Weights of a small GPT-style language model, trained from scratch on English Wikipedia.
Size: 15 layers, 9 heads of 32, vocabulary 4096.
Training: 206M tokens, 5667 steps.
Each number is 500 + 40 x the weight over its row's rms, rounded and kept within 0 to 999. Layers, rows and columns count from 0. Numbers have three digits each. The size before them is the row's rms in percent of the matrix's.

# layer 8 attention query, 288x192, rms 0.0475, rows 132-204, columns 0-191
080:553548567559471469544509551477515483466464527513544411505535484462461522575481514491476504459491517508555549495566463475477489568545519465467497553585515513474523441480460518477495526587467392497479457509438552493449505451441486553470502498494530561563502499501468537488462490543509515529567427521547496492518552555454512547523419447454506535496525531530515457474492427535507450525546515505530513491553472461536536485536530458518580493487461532536432536576465556545394435486476502492513600514494491458538453526514556530511533502459557483499584504470505523449505527545416468509
085:478442501473539574529474440508453480524528530447526489514500484384465456514518512531501555458480518457512464462517455495520484516482547443457558574461498479424491484476526476482551478570565501494454543588502503523447507525428503506451456501504539450596500440427468469529525493522493512529535474470500474492477495517489547481473494522555533516488471515508464499557534468444531479487390508507453548514555462527495471587517517542535468495474448459580397489545471503503515495513592520454527541493599488548530519524609478477507514417502475541510527532546534444591527529459514540528
089:491429495523551500546546394525552525503638516541513442514524501469440427478533503540479517511552542524455522511498438539519526553450501500425551555511486447506543491499540495505573488487528465520483490518492473609465486505509437593452488519534499508509505531479459502520552515493429541491509507445503457430525471497426514535512564551506462543493488449539464489507458462464547478481460463493447557518564472507502442521439507482522452542464516470510416431509490510384463477529536499513494540490513525519471482457500469435523448479473466558510507517502397530556512576553526565494
082:488545434429503510480461428504593528446595532506497533529372532532496500485514485528486505589440534507484460444481560497467521436475501522544533486442458378490458517546463507523496520423502529514528519506504529555559490540474476494488544500462564472528462529533452433470482536481534461506462465492468479460510501444492440458538548510532556452531538552511439491491509514464515509466452500416476419457454516512490487520534514477538505475459507517570575522523527443516556517453522473515493485513444485507532498470543527487523457533518411573490437545540470494546442524531555601477
095:502522520472574474476469450582545483483550545516460504602476499481398435539478527427510476428512588480495440476438501554506535504557569477453507508499455460499535571478511536483553489447505524475533492520490500475478507507535450491466474406478470462576486511507417426488507491578491521504464496500545552457461517533472489546505514489470468516480511448501475493561515435433487543513496455476467472531586519471515441550546461511500548485445473519522452460550485459499487492536536525541578553431553578548525494501481511518523485406519499558473445554422478496526506566546538558494
073:532569442464547523513520515473535436514422478467558574483512551533541567485500438470549484507493457476518526414440527429424463532534505506545456460544448466484473424510467405508500512542463520578448509505576526474530542566476462489474472528535475496466469503501478516462549479524506451476493503563469444485487445475487500479427540509433496521469425450522481482559470522482524520561549449541513486506444482517514540496465494473548515512558515466463515466462485554547571541478485526461461459557481516530404486455485544519520487524542420512461446525590530520469430535508548524596
090:505527475450420455435516507455450455538432417528521564496478507569587564519439505520529502504483405483523502547459539454468424439487478533533471482486543468469448458482456503491485501578438525522499502535463529543522545487492531481536537482498507504360527467476556506493441488409494516504544482527479537600489497474498477443512486538511515475444529536472515531518470533523484484482494542513526488494425496547489534530486538499500480495488513453488572566492528499574496494511505481464496414521418539508465520525435454554518454563498530474592505457585558464461499440447450477535
094:503434502515490499451520497543483545507549529517458483502529471501518416461522497490502593451534487480534509555559558486526511532430414478488547511542487458456471487495539553503448531574583465483526557484545472470475482498552566424483520486550469491472560575571524519521497564567418424527513522435497489502453451533529474543472503509472504491558440528484504535543475484553450549494486461448464524495515413522538461499531587507513469489500498560500527487495521528522549537526545522477472540510559519574545541483488489555475444441433559483417465420444584505465494438479544492461
093:584454500450531467535505491515525497550544513573394530470486440501478491412528514529475456484478535537498492475482509505468530550410444569481504452511439526478479504624508545490457469489567467519555497450518546472486417518486563519491477491499481512462479493597597513545488511522543509466461464500519498487523545561480506526489499488476510494502461511605518548486555519552514507489526442531527505516489489521519445437531549494540541494512485498482556477580524426521490496497552546535516408509535482467489546477527474482399495532496505403434484462435454429531490473556548566476
100:463489569493499558522510433533528544483513537540468509514481471515446447486544535437552508447508548469464517497468539458481514493568498533521518523545495455452529555582443554461500481492516497517538462531463546477488554458482428447494450445545519520486507497586549473490445463510512454587475529502447534552501497579528463537473465450506508489572428540526464486464453447597488479451499459498467527527570527495508516551547452518571487484465442505541476474490484438531500551504491466495540570519527507518561506544466518524545410423531507469492493543384531556583512538582479465542
106:507576444470519509497447608423467444445522478459535498528487538410534526489453501421494516495460519430534530515543425569504449432473551510456484480469496573507526494440540518534468516460506546503512518533476603538542530519485485451489543501461552506529521482473485450496497518502595496523498476495493411465509520537468427478550474469491456538520538423532460519527510505482518545505518578434493428451412493479560472515485543526446491435466478557474494480444417551439457573467501532461477509525460518506519474527546473521518495518490516517470440498579529483502518502458584559470
097:582553495479499573475524465459449490515434501458511458495558538502500494453524518465550504512484527497564438462520590561570537472530509549518549470541506584414394523392526540502495461563497451544516420508516406444488516493504507476453546462556469515474587553498527533510508471526491526527484533516521466519500458506486501502459471559536492457531474498561532467529493524528502533489472488488490514449556493508526468574486463568469445494534493516504542480447445526477563612489416459481542495542529545555507524447513514515574438455538520482451449445525539507530502501509424488512
103:469411550493505501494431455457551515477502481521523488554439492489484466485442448484522528455554440525490472605552468533586423497482501457483556489455539465491499520496422494466508461526487631467550474530543538510535545471440457520506520529485509524508582465522458487521471536478543574459462524495438461492443511511490549442502542540560547473468471478526441525510484462539512463496446464553529526485451474479556516552462558487532509457445491479484470522480524518534497506520487467449500525409546491555430445489474533504580502465430538527495558423560469494593507543481487439458
103:475485487436489479461501477576507493453523538513517514476529454503508500493493486462450468443474406441487558498535486508516521480480490571494461488495556491489464514544528487509536497578538492533559512527478505515490536503472578492474412504494487556506487474450609473476491486541504569529563482460526527504482448494554555464551491535549500525435477570407493521533508587508610433453486481493474527423545509520563535483473479481433544483451594532456530511494539483505545412464497527532494387489485470509534568476509448547405509539515537491505499488515424488471479396508453506495
101:465513564545491525516422522490445480499465516463572528551491453491477465511525499534508546547498490512583477620440518526578474461534517404488488532506509455442467445550497459478502560462448583487503477547535486470479520511582495507562480540555455554483449497499462450510488483433517461500438569474486519546451534497511452523534520506513498438476507511475536528443440499498490534517505470510477408538557466514515460530471489525451479413549508518521510487477511437664557494447486444490529424453495492503480485525504516483574476476478503486427508511497570502550516534441460461491
104:519471381531450503462578465460469492479596545414533541486467519535513500493584557479490513495484455506464582475530480480460512481490503478513489472499506505487495537488528470558519583538575465448487474532418436515513526493500508522481505458505541450434513527486521525581544528498475469500492501463514505531474446448451501469558486572554559545417463499563494513508499529571455532477440442529444461459422540491461507512537399487518528483448472530572492526539492475496466478541530479469516450503532484482505525474518499463455487454485472424464457481393486498514417501536489412573
104:459466527515481508441495491500455503498545454580500512543550428522509521508490530518411451502472506471463533486558527486484500486538574392471507506495517439508571483538450482514492501542533554448467491516506457571503526531554524553426486493487494469469523433496504525512502510516523503459480562540405510496520480412500467480543458534446433486610589494458462487419545502488390515494517499526435430488520541487470426497563480440517474429544465491480555506483487500505450534565563521463508549500521542448486488560419468560524483527549489519563549562449493442511505501528490521506
117:515483542492460566465560493563472559452492521506542482460524489495483526392443429495541461477452435491490490569520465505532539472465503536461465495570463478433516544486565454479513453535545497550481487496464444444523483483463498536472499466497418517498524571520490549548565489606513467460444439491542457489473481516431471511450450463521539554498458469548572484528548480501491461501581497468591508480457543495530447444558530531464504506500479506484433438442488496484578548499518530480519449604495451466470459537516460539449439518518494491501488481494513499476481463526568588434
103:515566518473505594498451518444525458474508531503535434484505522466424504492538472468511592555498449504479515507507556478481508555570479463470465479538544542461505535473459417494427560577522473481539503513577459470507594485476537556500492494468546483511499557515525497511459561519506478510460530537470498465569496446478514482456529474490469476486482506603565531506526502496513510440583471501507440561497494502475500504526514534491526468432486469497496480470437473531515482501481550463493580572502471591445475543499547544464476501503415503421429472473440567433557418488514426559
100:481513481507541502384496510552471551519493444516529523533544547486500506520515533474493410461443461496556526519521553476542506495480549476442500487526511493460441507454499456438528458499585576526452522510479529490577462520552486518452531505546565522481513478536487511489499473468566540460514522510540428541484490494480526469540521440427440548480476482463529543511588493487446511510509599475448495435533502520420415575535452611540520402463516589448488498476490492496486535458545471492570494503459564536508522510496522503546457532476552455485458470466533443502533509456443452449
109:475517490538500511536497423535557498516456517479557526564496546527501471543609558519629534461543466531459489523479521525553502490514460499476512493519546448503447433501465540499507581534472494572518463559514471519524499587496442524459545488514470566472513472539491456438456526490551501497527527409504470541428499543443538455489525468557548567473530489463487478502526480429497480502475505564433516435509490509506535519456436570456507427514479519472491469591559531504531481461458488509497426435474486500473520487577508519509552440525556488440515489441437497571504541481507507415
104:467483498473469541549542479554568428515521570471455474465476566535510547484510535470473504555535475501533453455517532508449577508527518503418404513513488594446534520488489547490476543496570449498586496501469535460448537441492462488523442491519507456532519484475551488517489541520588503446503542517465489444517491511551516498508474498482555562372517567471493501482517413472486560502470520503463474472552431507472487509471501440467500510482498475494573538509522435524441416524392436521520460464497455460528488422478480454500571514538479461496432492466541508491493557462544527449
118:515512532524485438492496504534472543548465462499493530503477456508464514558526500489581468427499515484469560480497421478451471482542597459516504548552530480491415503498524524491441462477509486504532518529363575513549567504513476479492523502478491494426496392524534499541417517539478480573465548589472505532504472441540471476433541493537496511535488453489487499551389474518465500484484521433468554565507487489537502540473461510585593544443499555454515489509493420480484501524523472482498529493479517497526510529426524510488416478568550455520547549481477552489509458529440455536
095:563545490531439427515564485483543553552490486571545495439473527592540506430514468552521452459543471591493540386478480438397472518483467446502569505529472437527537523526516400450488474503497453474518539520497459532477491450531492517492576509461511484514554506451548525505524577507440476397517463465446551475576522488499551458515500482514478487536545482504491451496518511500436504472450512479524544541477466528505501463553494502595501533453510477542542459555506494539495518579509532571437539521499499458493452488434514487484522531463481470520445552444491542439506516471483514536
108:453470531421511565529460485476467527530483491472548449488549443521468515484477484446465511494523524511526469532471493487523517485516494437546476456481522436407531468505445464478553496499531538568492465597420394537517539411537483552532561481441445513518495511515497450520497505541558525536563478516551501443430511553478519519462471537460566410517601518446490530527453509488412467522501498455483501513526506535550442552544515499521472530530571469575495500473500550433455483535442492509489481555472474462510481438470485419482489522538502441520429539501487559463534563550465469531
102:515465543539461546390507496490463505473455538498497481463458494565515486500446515464513535474485500525533544479534456462475419481470426509469557580587501555502479488532467560515483512567492509511541514479470526532444513473505497417480551428570585461470554469478480483482480475481443488516467548488522572554571507444480491538444488517516461570465476512467470524474505502597506463490540505480478502479508413505550530499473483462536504482454445527513515444511470517554591508501575464430462499553509545582504521531499479514517486509424519452516534379419472502507464426493444465451
101:446497524500587529473518485531570420529477513549521459532505503499495492514452530495517585448532521542549456494575510520539479524499483577509512427546473531542534581526488485484511483477434485493510395517535556486438514502442501467472466467563524523497543516479460519493475543512443568480514522524508509474574513523459514424491549498502431448463454521537505472554451468504558451500581485536523470483522456492522535486476515453466521475472522384448397472450458496543491424482473519440464492500524458520485412512556516488478478511515502536482502422446439457486480402443545487423
105:430490515457484500525469468507471559464502464542476598537506452461489545547498512516442561528574498512521552559507474486472478465548511477429478544462530492527453486486462518472471471530498505559471392482465477526568545545481573484541466568494482486518522494456510552518460451527542534533515481498502489583472503488523444542553564507441498439471486566538536525537507506484453474477573559545468447462428488418535476472544458485512529471551481477591445438448558488522577550532550526473435520554570445536518517595453491467479467543490533483486490476469445472476511518462483442562
075:545533430505514515539521440504574478473429545528490536526593512535432512491510596476504478426465458513482448479515502561494539580458490565561495518454506486501452543494502526538513571492518447477511498433443505508511510513476467460493506468541504541583473434524456480519473442513545504500520523542527520500499575522532523518480470493461439545551498469497517492471504471481453466497523473472531411470473605562564495467492531499506534523490428546466569438447506575463420477499475482533586421542447496471472486496491526489469493543552498457607543521518425491507514499512411437482
086:542485526524529496524513493505504503477506504433464521466556520544451465521541570502444572381474530504512495502541486427488512512462486542506564467484381482491451473439551557476507455541463521500597595469544504469434464527456497484526484441572498489450483467464479514497481551461471434543512550466506539560508529551480444508484504579484481476562469469529522523431466476480549480422481435486502528508509487530474469488442462495504466474542455562444495459468492544493520527501534571434622499442544586491467487481482550511492488504557527497545441533508557498473487479525417490531
080:510517432434482561509473568476489416495531473469504514553477518433564505516442464488509474555475526441486483495462497511507497448569486439413464514515524501516487466529460446520503517457509577552447436556529457542513505450505547471459482520529518450519525540501489500491525517509487539429513457501486471451482459480444467440532527491431535463501595499537498523593560516463529586514455563572539466502449537461515505524548539513504484455520534446626510559500498505479535484486507474537452517519516539499479448492470413544544538492446456554373482503521498458526493516520588556521
072:429543488503553539515526467486523517467582504488459520596506470564463509480492461526505436514501475468543553505447486585493488482497480437549466464466549452501475493509475522542570552444524458568476468489525470523566454506541429498557472565506520547536496490483496488492496445494571457546532515479511471416535524504555519468545440483521423502482534557486546535457529457453495539543507455533547442496532561543433511518474512502485517519518450502489488551510575529457466361484514462513478419519463416512527528448572497498483472524506507528507505541516414450504538587558441453464
090:463454431464494551532454564484569452495556514492510600506457530443511556505477420524504473533461492513584502465411479488456465507547549453436452508499533561470530490506485491583494510501483529539427499417463494530564519545435529494525475512470484490446431552426513545558514463448513545470489533469439475518473461406567559439557459464469462460455486556527486544554508431548503565520413517516504448507458532489440507536520537553467539475510546455531491549489541482530463474528491460482459522517461485475484530466469450471487563557464504506502493528456485428530456527467492512473
082:436519512564563494528464505434499542460521533507493537459522412560484505450556486568414508461514455481539536528508520563499570498444476483588513461405503521517431566497485584547526501478470445513521599470544491494565530543462512491549458492490528526440441514514545471501557487544520474470481551455480522511511510523528478523581506549586486429465507504500508506382477544544463535539510479519510501478484559534499540537428503534486532475540464541457525474547570468547508470530538524471551450522449445513494544461532497470435560567497531452565493462503510462511501525516452468451
090:454492493528531480482458554434512520457553547518515544506464466549525490465488441554440467554492437488579525498465514514503503475500481441528444491458508551538468555506473509527464552474489493514513518420510452533543490502485471446532509555549520562443450529557527462538532499488498463440441543490472568589532540477571513516592518545540483406481487548460557537432474525528510514571463454516430471480461574500486567540480535503502498454545497467504526577553586499502462454512503461501451496501479459485492533495517522468497555603499550465542506510491533390466486547429420493533
085:546505533554525454527506423454547510473504507505477487475567442565419466515616554552493479456538510501510504549486522511592571521447490516583556451467499513450433507507531536529569503540530461440520537521527443490469489535486492566493467452524525521541486529498512478518490527439490419499473551491534476445567563496550505478523429524539454529516456532472536495477533451491463439483488480484512575544558436589510470532485488489466539518471445584485511450463457516514566492451475500487538486451471500472480542523537501564431450526582555519520506519483504500494553549491399463447
096:489510464495520451522520475420552530488534508512554580511547498543549537544567474540479475517511445511565498468492510518480495465469458467574501551475497530494387525542473524533462506473532496454511513415508479565512468559560552462558484523501516536431462511442542494524517516491481488519550570496507517550553474448559479473577443498528543472462430549423467510456480523545474531560452494509495472455434523507491566555429494543491535485458492490483587533472589520512498456485465451481477455485450524467482584509481514456523514545541511472586551513513544439503506522471362496477
080:479500460586537466474572519474450460451555507475459424447587392520467457478506477531488531502430499478481484554521483506498569572510480485491468562475501527407510509499503506456501497500483510525552497546460519491522491506502480506538471437474536500515492461556525506394558483539483414568493521481493430481540516566490490515504497500563495530553441447509549501466515573467531538473546489448530465527484504495512478516561520448504496518469511555483526467514443434468510550455506520495580476492508456494480492569495537497469405434489440456409443440545397490527525414550489458484
086:487447483484571487467502482468465418496481510560562618504482520483504573540486484547515491488560429519528481496521510459474508461497478466511452530485549534533467529558412469524462454456471541575518528456506530553535518533472505445483462546495523521416444534501491480561501511515489525468496531545452498512530452483524546479559516540517501459481534555469508513462502487482511492507439530487492416490471534504496550548378568477474528456476529480470555518555514535539415429526462497521485491502460479425498492467502485481476529574436449419591509496566515441452536576393480552484
079:408517492480478472465494526544542456501485509567525515519462462549554508535540512519506466416420431518470544578525491554505471497510468518543448474529492565520516454559482560540502531466471527476489494440545449476514490594500476519556550518567515521502482475564497521455508459444492499510455585445478531520470531465528544543511533450558506499530426451486468516465508472526511551466452499451477521492507534551449508522446444515549552514544396530417549520515511478561476472473583502446552522505462518461523575522466538507401564536505496437514512423450493510492513462543448409490
079:479630538521461486544517487514616506458525520509438494420522488551505508463503567526521425458485537537551508508482465477558557504486504537559500501547529450445464480476488571466537463463501528583458503536506483398535509461519477445522548451493504561505554469484442523414517439466512494558539508494565600464491526526548527492476455491543474525479535491503563503507477512461502504513630491472568505415511523538501468490474464497462478449435527497439491518437466445456446490512479529481509460507518500449520486538481502489530486453523526512551459508528483539495511460502484526371
103:486479522499462517482528449562465512485487520543443466524543467461467466527513550438592504421510555544458580491577564468517481514517501498435550490543462490530566471513507485480509448565525540479489496548399543530485555426503488526475525479480480441499507516548533488438415474540463487507444451484500473487489451536483410503457505465474495576564552517520517459546506456525446462473497505521491531557520464459562433421566456482507454468477521445500426464519507454507576518480520517583496592481603469454482483518484497572512538484485492527439521490425516522494462542537510454515
086:421478508507462488483504440482505505546530483491470511391469477467456526516491462527494493574562457501508514501445507508487498577478562522548480504500472515410486509559513538523472467418519476516469590417520491467509502528507490476452461502521481507483500474517485439420541507452525509558533531461451530478580444429548547519549458403543465479485416531543548491492566557486533442516455494497483512462459495543500512555528498485479470522436451506413495499391521495485540483493536521488529505530469496525437524444532547490493459492445489621548413494486427498530519491438434508454
086:477529532501463523475415507447503464439479468546523520417525471495478520425430483482470496515548519501457449470524499448457550503485466511565598568505470525468484495566492508520490515504496457467469534463571458471456463508495458505458542535501472480482526525509546509516603487555473476429473516495507523473504517488450563492509524518481522369526516509425448520495535520573508449510484487473549508527451479493505520422440572519469523536518504471506505519481535517478556503515551467558395561589483403489484412465565549475467535492453456531580472480502568487475541509562499556459
085:531456515494524546459461472524437571542408462477488484469508495521525500437531488446472493523535474506462504542509512534573504557442474532563466435463541550445498484452444522462467530546488537526512486519534459526532484451532473521492533561467500578507578508561465496449535551499584478495529433486525446477470453496487523496427484499458506487562484491504483526545446516532524501418433529568540427488495451573549471556531496519458517450505484506536470527493474547538516562449520491580508400560413467529465564537517474544392413472512531476525519455526480520503544463502500461449
089:497532598535470442547528496558468523560432474546527482493534544547462518548456525516450520455478505546474462488489480515493475520485516507472515500527471475545500488426477442466472507572441541467517466490548477482475459515603569566514521525486532520477569557508501530494453531508465563452487489508491521475548506462522605429454503393486535533573444517502490537443545549464509512500534544521505507498534510495510488511468470483529451440562498411557498494482464491471451528455515528537547546479536518572433505531533463586574481512524601457557508466575536448557513500568512548538
082:507540512487507463542442504524551604418465521487518478577611485588420502484559482516510453466570448469503499512498455537559532571510520457492565421450536451487472467529469414545470596470498521459572500459489485507528559500459492474547558588462448524457538491482542460485436474434516500536505553495509550519455503565493531507476472508557483520493475496551606512512456512477487508527564470579468512476494554531537507459499448519530528474500475460531533484458544550445486534545487471465481459562537516539441538526507533415456494476462472513531474485481493529556489503497471520512
086:523448438384439486502472546451553477511553504465511607537489459517467515493521515502471510488488552571541468488469467497413487480505505505456559507478439519562538449527510517533487511438428491518512440419504563496493504532481533421561458577498458524506523482468460526507474529540497526481437497493484511573474543415559433479540512450470443511439435462478460453574490504485498533481447512529524490460471479485522480499498541525529553530600507446530456528487514487526464550545599515556443511539506503492517522461505516478491534526448446487498560493525439562498415451451564503548
087:552540537517448516553477544528537432502469525503562539557479502470526507534523509478518507603519477455541462546562479514486543406520476458470506523447526546502447549450454526500460531492522502531401479483525530492480514509524447434498462482509455544487455534447519524489493443531509436474478487474537493462487460507450503538584458565506543496502550479463513508600485457423470438500467501504502505448514478472524537524404581510454468566511480559488463562578563559519488549475454492452400449471449508516498543502499482563459578488519586475490496492560524539471507549491575548488
088:525449490511529522506500491510496464530545523587523506442524532430499532494410510509442502469545524584441416535532531518455517476507489493570416416406453414516586419482508487508474490541443481478509536553519503515424464496542541544556512512546508475484503495402496530490451478505457526456497477511466479496444499515483520481452468383577486519487445528489496472483440504483515512489552508502538522494490482496449492414518517497527553535507557440533471530522477526497475534482547548509540451464526478425399443472506488445524541507531461462441536542598518513477514493566526529527
085:482475554469479524488540498507545506487493479569533499491547555503560448494508555486491507498478502455481525451499500475468536486528470507476467534533485510430458562488445521454459573554488450454541451540440482528479451511458512526488492558506518547510488524545481509473549573456506477482463505471488562541389417457477510495579566561481517439521587519484511483475447442489567497498485423608457501549423508509445569467424500495535507500447486499474494514528431526528509497534495555548485500482484600406473501542494429439541506483472473446538564498440474570451540430460498496516
087:511435495475457507474549458509425488474583491513448518531450475489443462508530540452489447541541530518477493493533490513463467510536573530508475477532476620470512524521505514482470520516557540526527462544507536494564492432525552531481537531554564550476509461512509491543474529521504529395529538557476554506485459541520572458556520533437496450513502600499491476484506440482463513528510557468472425473473543493489528434467534512549511506527454451497520511494535473580486549585522535445548521515491517453468503575394482417477563488525434448540546485471428436523479553477490434548
083:515466452528514496505578439484488516494496471573503528463484481526469464504558503534522506546486503499490537564522517502480613532471464502530494542498503530483444550472536548501478548544552528495541477432583446501494518486457530566498501482526577502518491505479471445538481538523491451413549500458504553398506500522475488528505511455409483492480548555506463576524545471486463524509543575597551461470504451505485510468500499470548513422510460532550570493516535478512459410554524572546478449487526502442426619554580562439461451452490530540503532500468510496546489555527494489479
085:534483548550471492519522530519501472531485490545495485493532480470589479441429539537497486420438486456596504495507474543522518518500456515469498431542523543528513481437534520499509485576513509542486556457492435428495483489463501454512523460566511526473532559462479583514412506512570538458432573439529457533386504530443545515481405498489503530502520479479510491494525545445474542462524480459464478456518474533534490482458524556493496399412549565450467411501409443507558456464418498499521551510443493474506559498504503515493533486502514525532475473555559532473492501481442493483
085:460464461445502535462428485527466448565457499531635511518515496509506468475484531479438485563476468567496475522463525419499450456535528545538486517516466542525502481419510487487455462529540493501487549441528452505529538453459438500487456442502471503525462549550448458562488470557499536495381510509536469584431480453454504564465504507471459487558570589478506512495499502465483481508514375504556463476554508541464513449458529482444530492554498552451525531539504507510570525482492515548523510534507451466485493431402533519468572487467477526495436521512548497531527527540475475528
086:480517534504491472440499482437501495526448529501521553506457481586558470495487514466568604503480487478529458579450528509496572431514460444487499563453512472461525400505454495507464502491379538481398522555530511539508517500544507463482485484558418470452485444505525507517501477473512518556486471540430496528431504454475532422485509547472514466507541480475541552539397489500522529559471485481479528516427482539435505528492507455536470462532445549496526506497548526563513569473596494470436526539482522485541550508461530489535461479476480475471402493454532457461496473520561436502
086:507494443502517488406520506438559466584488557442499514484504563537574504542515433431581501512503437477579488521418507482540527498475462485481554487512499535508467500476548548591536503491535581482584487542490486507504484511585482495476480470510500482471522481482530487560465475514479472501566462488535506520515525456490460475522486484498499559463494523453457472495545461450615469505476505516475504513518455595479504575475431545468543472504459572504545514530523526465464511527497495490537446464458498458532558405526526537497527454463534543514458518443468538495447473609422401487
083:509520511575459457550462489450597420501488487522548448510537532506514508635511560526556521525504485560507498518467496533545483498488536504509531550495462441533556470547534522483459516378458500523514533505453541493521498497521462545550583560551502490535539542518479531484573536491510486500520493563555527452555550486492521518399451466513471471458542477477477447477481446533475473528467518481504517483479461489460447488445465476506432462489479471476504461502491495522446542398443491553484478482505551514524439518589500437555530545418505570504477548475571572543467453467453509472
083:492530516486434444544443512496537470487515488503554532548504437398499584499515468457489469527615538533524515503482472476524431557473602393463460419497542502458538528530547455531498490562518495478515454599455544504506506513510455572516534483475467449477468489496496490560511518500520460492533514486537470495434520425509510470482504453556485542473512507552516494461507443533487507424541507507502442449496516460471487463519567484494465478515491460425463424421466471549419502487569500454464516526552463490516456558462403529537544490450447558498459506528513535516508522480542520564
096:486474454447493559496520538449437489494504482551439463489524543472512519481496462517501525490479534509483481487563565437480489499535475481443403475487482509433443522473479466502491434537580476497489570508511436491512536559522484577477475538575503463512505558414517545573432519443563475428477518488436448397482477449468543477581527482490556497511480425531502504548496479517434519550514545574499452482460542504398451492495544538480542443479509474533535533527460489483442510553465486454482556500469555464476470497425512464488492465536438465470512517557502490478505544419438564518
064:533487484414462465441444510519463442520527467477558507477401483448378506549502564501467473464560499484480462513520477469547495477470506403534526471477468510506458580528448501530581583446536488497473515459529505458470488499448485534495537480613460442536531461475488495563412464471527534462456429487511444503498531473493488522528547519556466483496481501530442454493563458462452438518413513547472531520503540491495473561526609532470494526496537530445516496523472558555520459507554533504534476567468507479476539482468475516512454550526461532515476556565500531521550486459525567496
074:555538505657448507466503554505463469488513479477501535495487468523566487524471531454523469439454440453474495510530477467469474496430499497561504503549526526516425427470478497438486518476472535521534436491550513526491511512500434463523485479556486503466511535512525442593451498473533465526498541489475505492482496453520491388549466590497528525484492475488504477422461507485530525460482435465512544479527527535576460554467431547444468498534498532558512427431484523513536564519552489478479506572495606516504513547475498485463497446493569503557480513474605577508486541567443488485
064:531469470542493542522544449543503475457587506542458495547524449477531442403504527555504593457527455476496469517494471424484480552473441436520478485469519491433425517434542475444462503562455470407517586473520455526515437456536612594506440455548460503466471485510496450550565537568497521466540425494524600486504532526493476445565494543470499511499468504538548519476515508529504480484507496486512543451509506508500494489483473476521403455517512552538507416466505480473478506500507474530507475540512501525539492477528512432480497502471555463484552448446453576508520524503425528465
080:527477481449565541472539422492535480487570466470483511563529494536399530553527523489482471527481566444436504471487524533531435416510560447534508508520448442456476562487506514493542496491592557545447463459444499540502545487487528517418460514557501507571464463527459441514512516549516463498504510487494524495479508465475445586532601576568524500506554537513466491494515480442507498459499575514528463509541561488514480518511485511519471535547489528541446481541494499531490481537535566512538555438550454475488489470614541516586505498472474563443510499456473433526536461522564565510
083:472559467493533491539458517421530445467493405443486469506474472464420496530563505536511488490529601485492484505483502522492469463508505516545535499503500414460541532493483542488470462547509581546440460476540546499453515532430489529485499497460555459565525471539417489526522493482496477574489538465507489507499500530487486592499555490539474523496451529484482476522586442430492554505494546504502450539552481484547507539575418461459493515501473488567440455531458464481496536543541575420536546497564479523495493494617547472470423517504466575434492525513473472515445505514573556445
072:489530478459497512433456598422447448527477483513501512496563483499536515528516483518527494549477409530512522503397551437560487424499434516498507474459505569645485464483477479516476528553502502536481521500469512510525583519482514518495484506468443544503520490466504488531469492455560542522431533528492543549515464435484455505508549476472494486462486531425473586491468536464528454439516487556507521499462511519536519475456544546493526503450497508485494470586493529532427489479454494436456491552456550433478510483412472593519466587528496432535487458522532492543492453558540432541
086:489424475585554551537488486481580564430618568447474391489462459512452474502538472511456505519479564504497576475545513548494522524474491478519541524508453493427543524464526544480512503524532467501469472545485542542459486503403478538465520512488532518523508480603438505506525541489471496507484475532516504480480477567474474526503509528544496512549465520541519503534529492519538433521467487493475496507562499436525477517541416495532431504565478562560509506431451460463546462561546506515588584545568476533532493524559543437491470389502494519470517522475460474515521578486480494485
078:461491448457575517537445419492545523483565499445418488593462465500461506582494548515507495478517571468494522502476421572501499467522544504477537552512446463484555611545515520509521495390540528563436475495492521522491466541388506570514496519423540484551421483525449508451538463469548515480505533523473494455412523543532450577492525498510469551494519545502510490471540459476583503505501523531484482502533489500483505482554460470461516465509505505553491517519508488435467470549555536484516552487525464495503540441610487494555472489527517531500516512486511449573489563522548530551
080:446616466430518466489450523553480416478484436555550528590428461541494523535399497494465493544501415514473468514481481490443504432553534452489481455532504468610402539512447478534503504441424516585475446543466469467485546491530483508502504487516441506537473487436453484503506476453557527466535482509521525469488532442499445543498531486483518449437537473509493507545543493482527457517514528547480489507465457551459492486466546473465590540470512425493466509473597510459428467480500508483543441494467486508444469456461536534509555519510503550555564517510473517460491513554496513512
102:529515511518488438454515578495428430508404450473520536439568522474537501440502459494535481484504412509501481492486559409469477519499485504502515463543452496503469420496470446477432481601486457480517506543512490444518526482617527510471502514577455457409560498464562529529460495497512480490465484502478511578555470525446525470456484477460483523545437486488498462500480533508465460506556457484495490487500505515536526473464566467495523486485535479379538464508511498591513568483472473459497404555455536545470522536417518573454477547497484461511486471514538546507441460521461496456
113:537532498457463469436548522456435474542407403507506544474518464451504492485499492540518503507525414520555464486487527420518462500538472517498489456485531460521414420522408433520441489585464488476525559542483504444473506485553579493515476485512461484472540474427509542575498500465551508470468506467507480550521504449479552439504481525482499426461473508462562505470490546462504495537545471497552480509464498534515514508448592488496539490450528482468499488491538522638465501514455532484501422595420493509440470526433488539495419588483480502464478465542501525504454465493485500491
077:405484506517455507522501494482527575576468528553442571489521497400540490499470488539472530534511536470541525528503528504478473461510452513496601575441505512459525506523551537514482482485466530486491561479520579418499527470469569507537424489559522465435471453526544493482420495443437517532444533529474541509513519532597546529539485455480505440488466542437445468521465569476555499524500454445581546524528451476508485478534489501521404526511551514457521514484558507528528561524556456489505596514597510462504512544502512468488495516539492492605506460503512469458469448497456509488
110:511507491447460403545519506497512463607480450539506497506430511512516483516383529541532460530584464483530401500399495524489461539504551483541449472442477449542453469479519440470491475496416539515473526499557503447483485468519480454489512563499454486506437458385501457471486496469499535464495501500485519524496541469502530416483497498464508510476511501486480427570465516470513502487510516531492507544489484480502503491448551431491524534509603438444528455533535502561392470453423490503489421460470478539473427434465527474472497522511555519542459488562465573489476492493523522492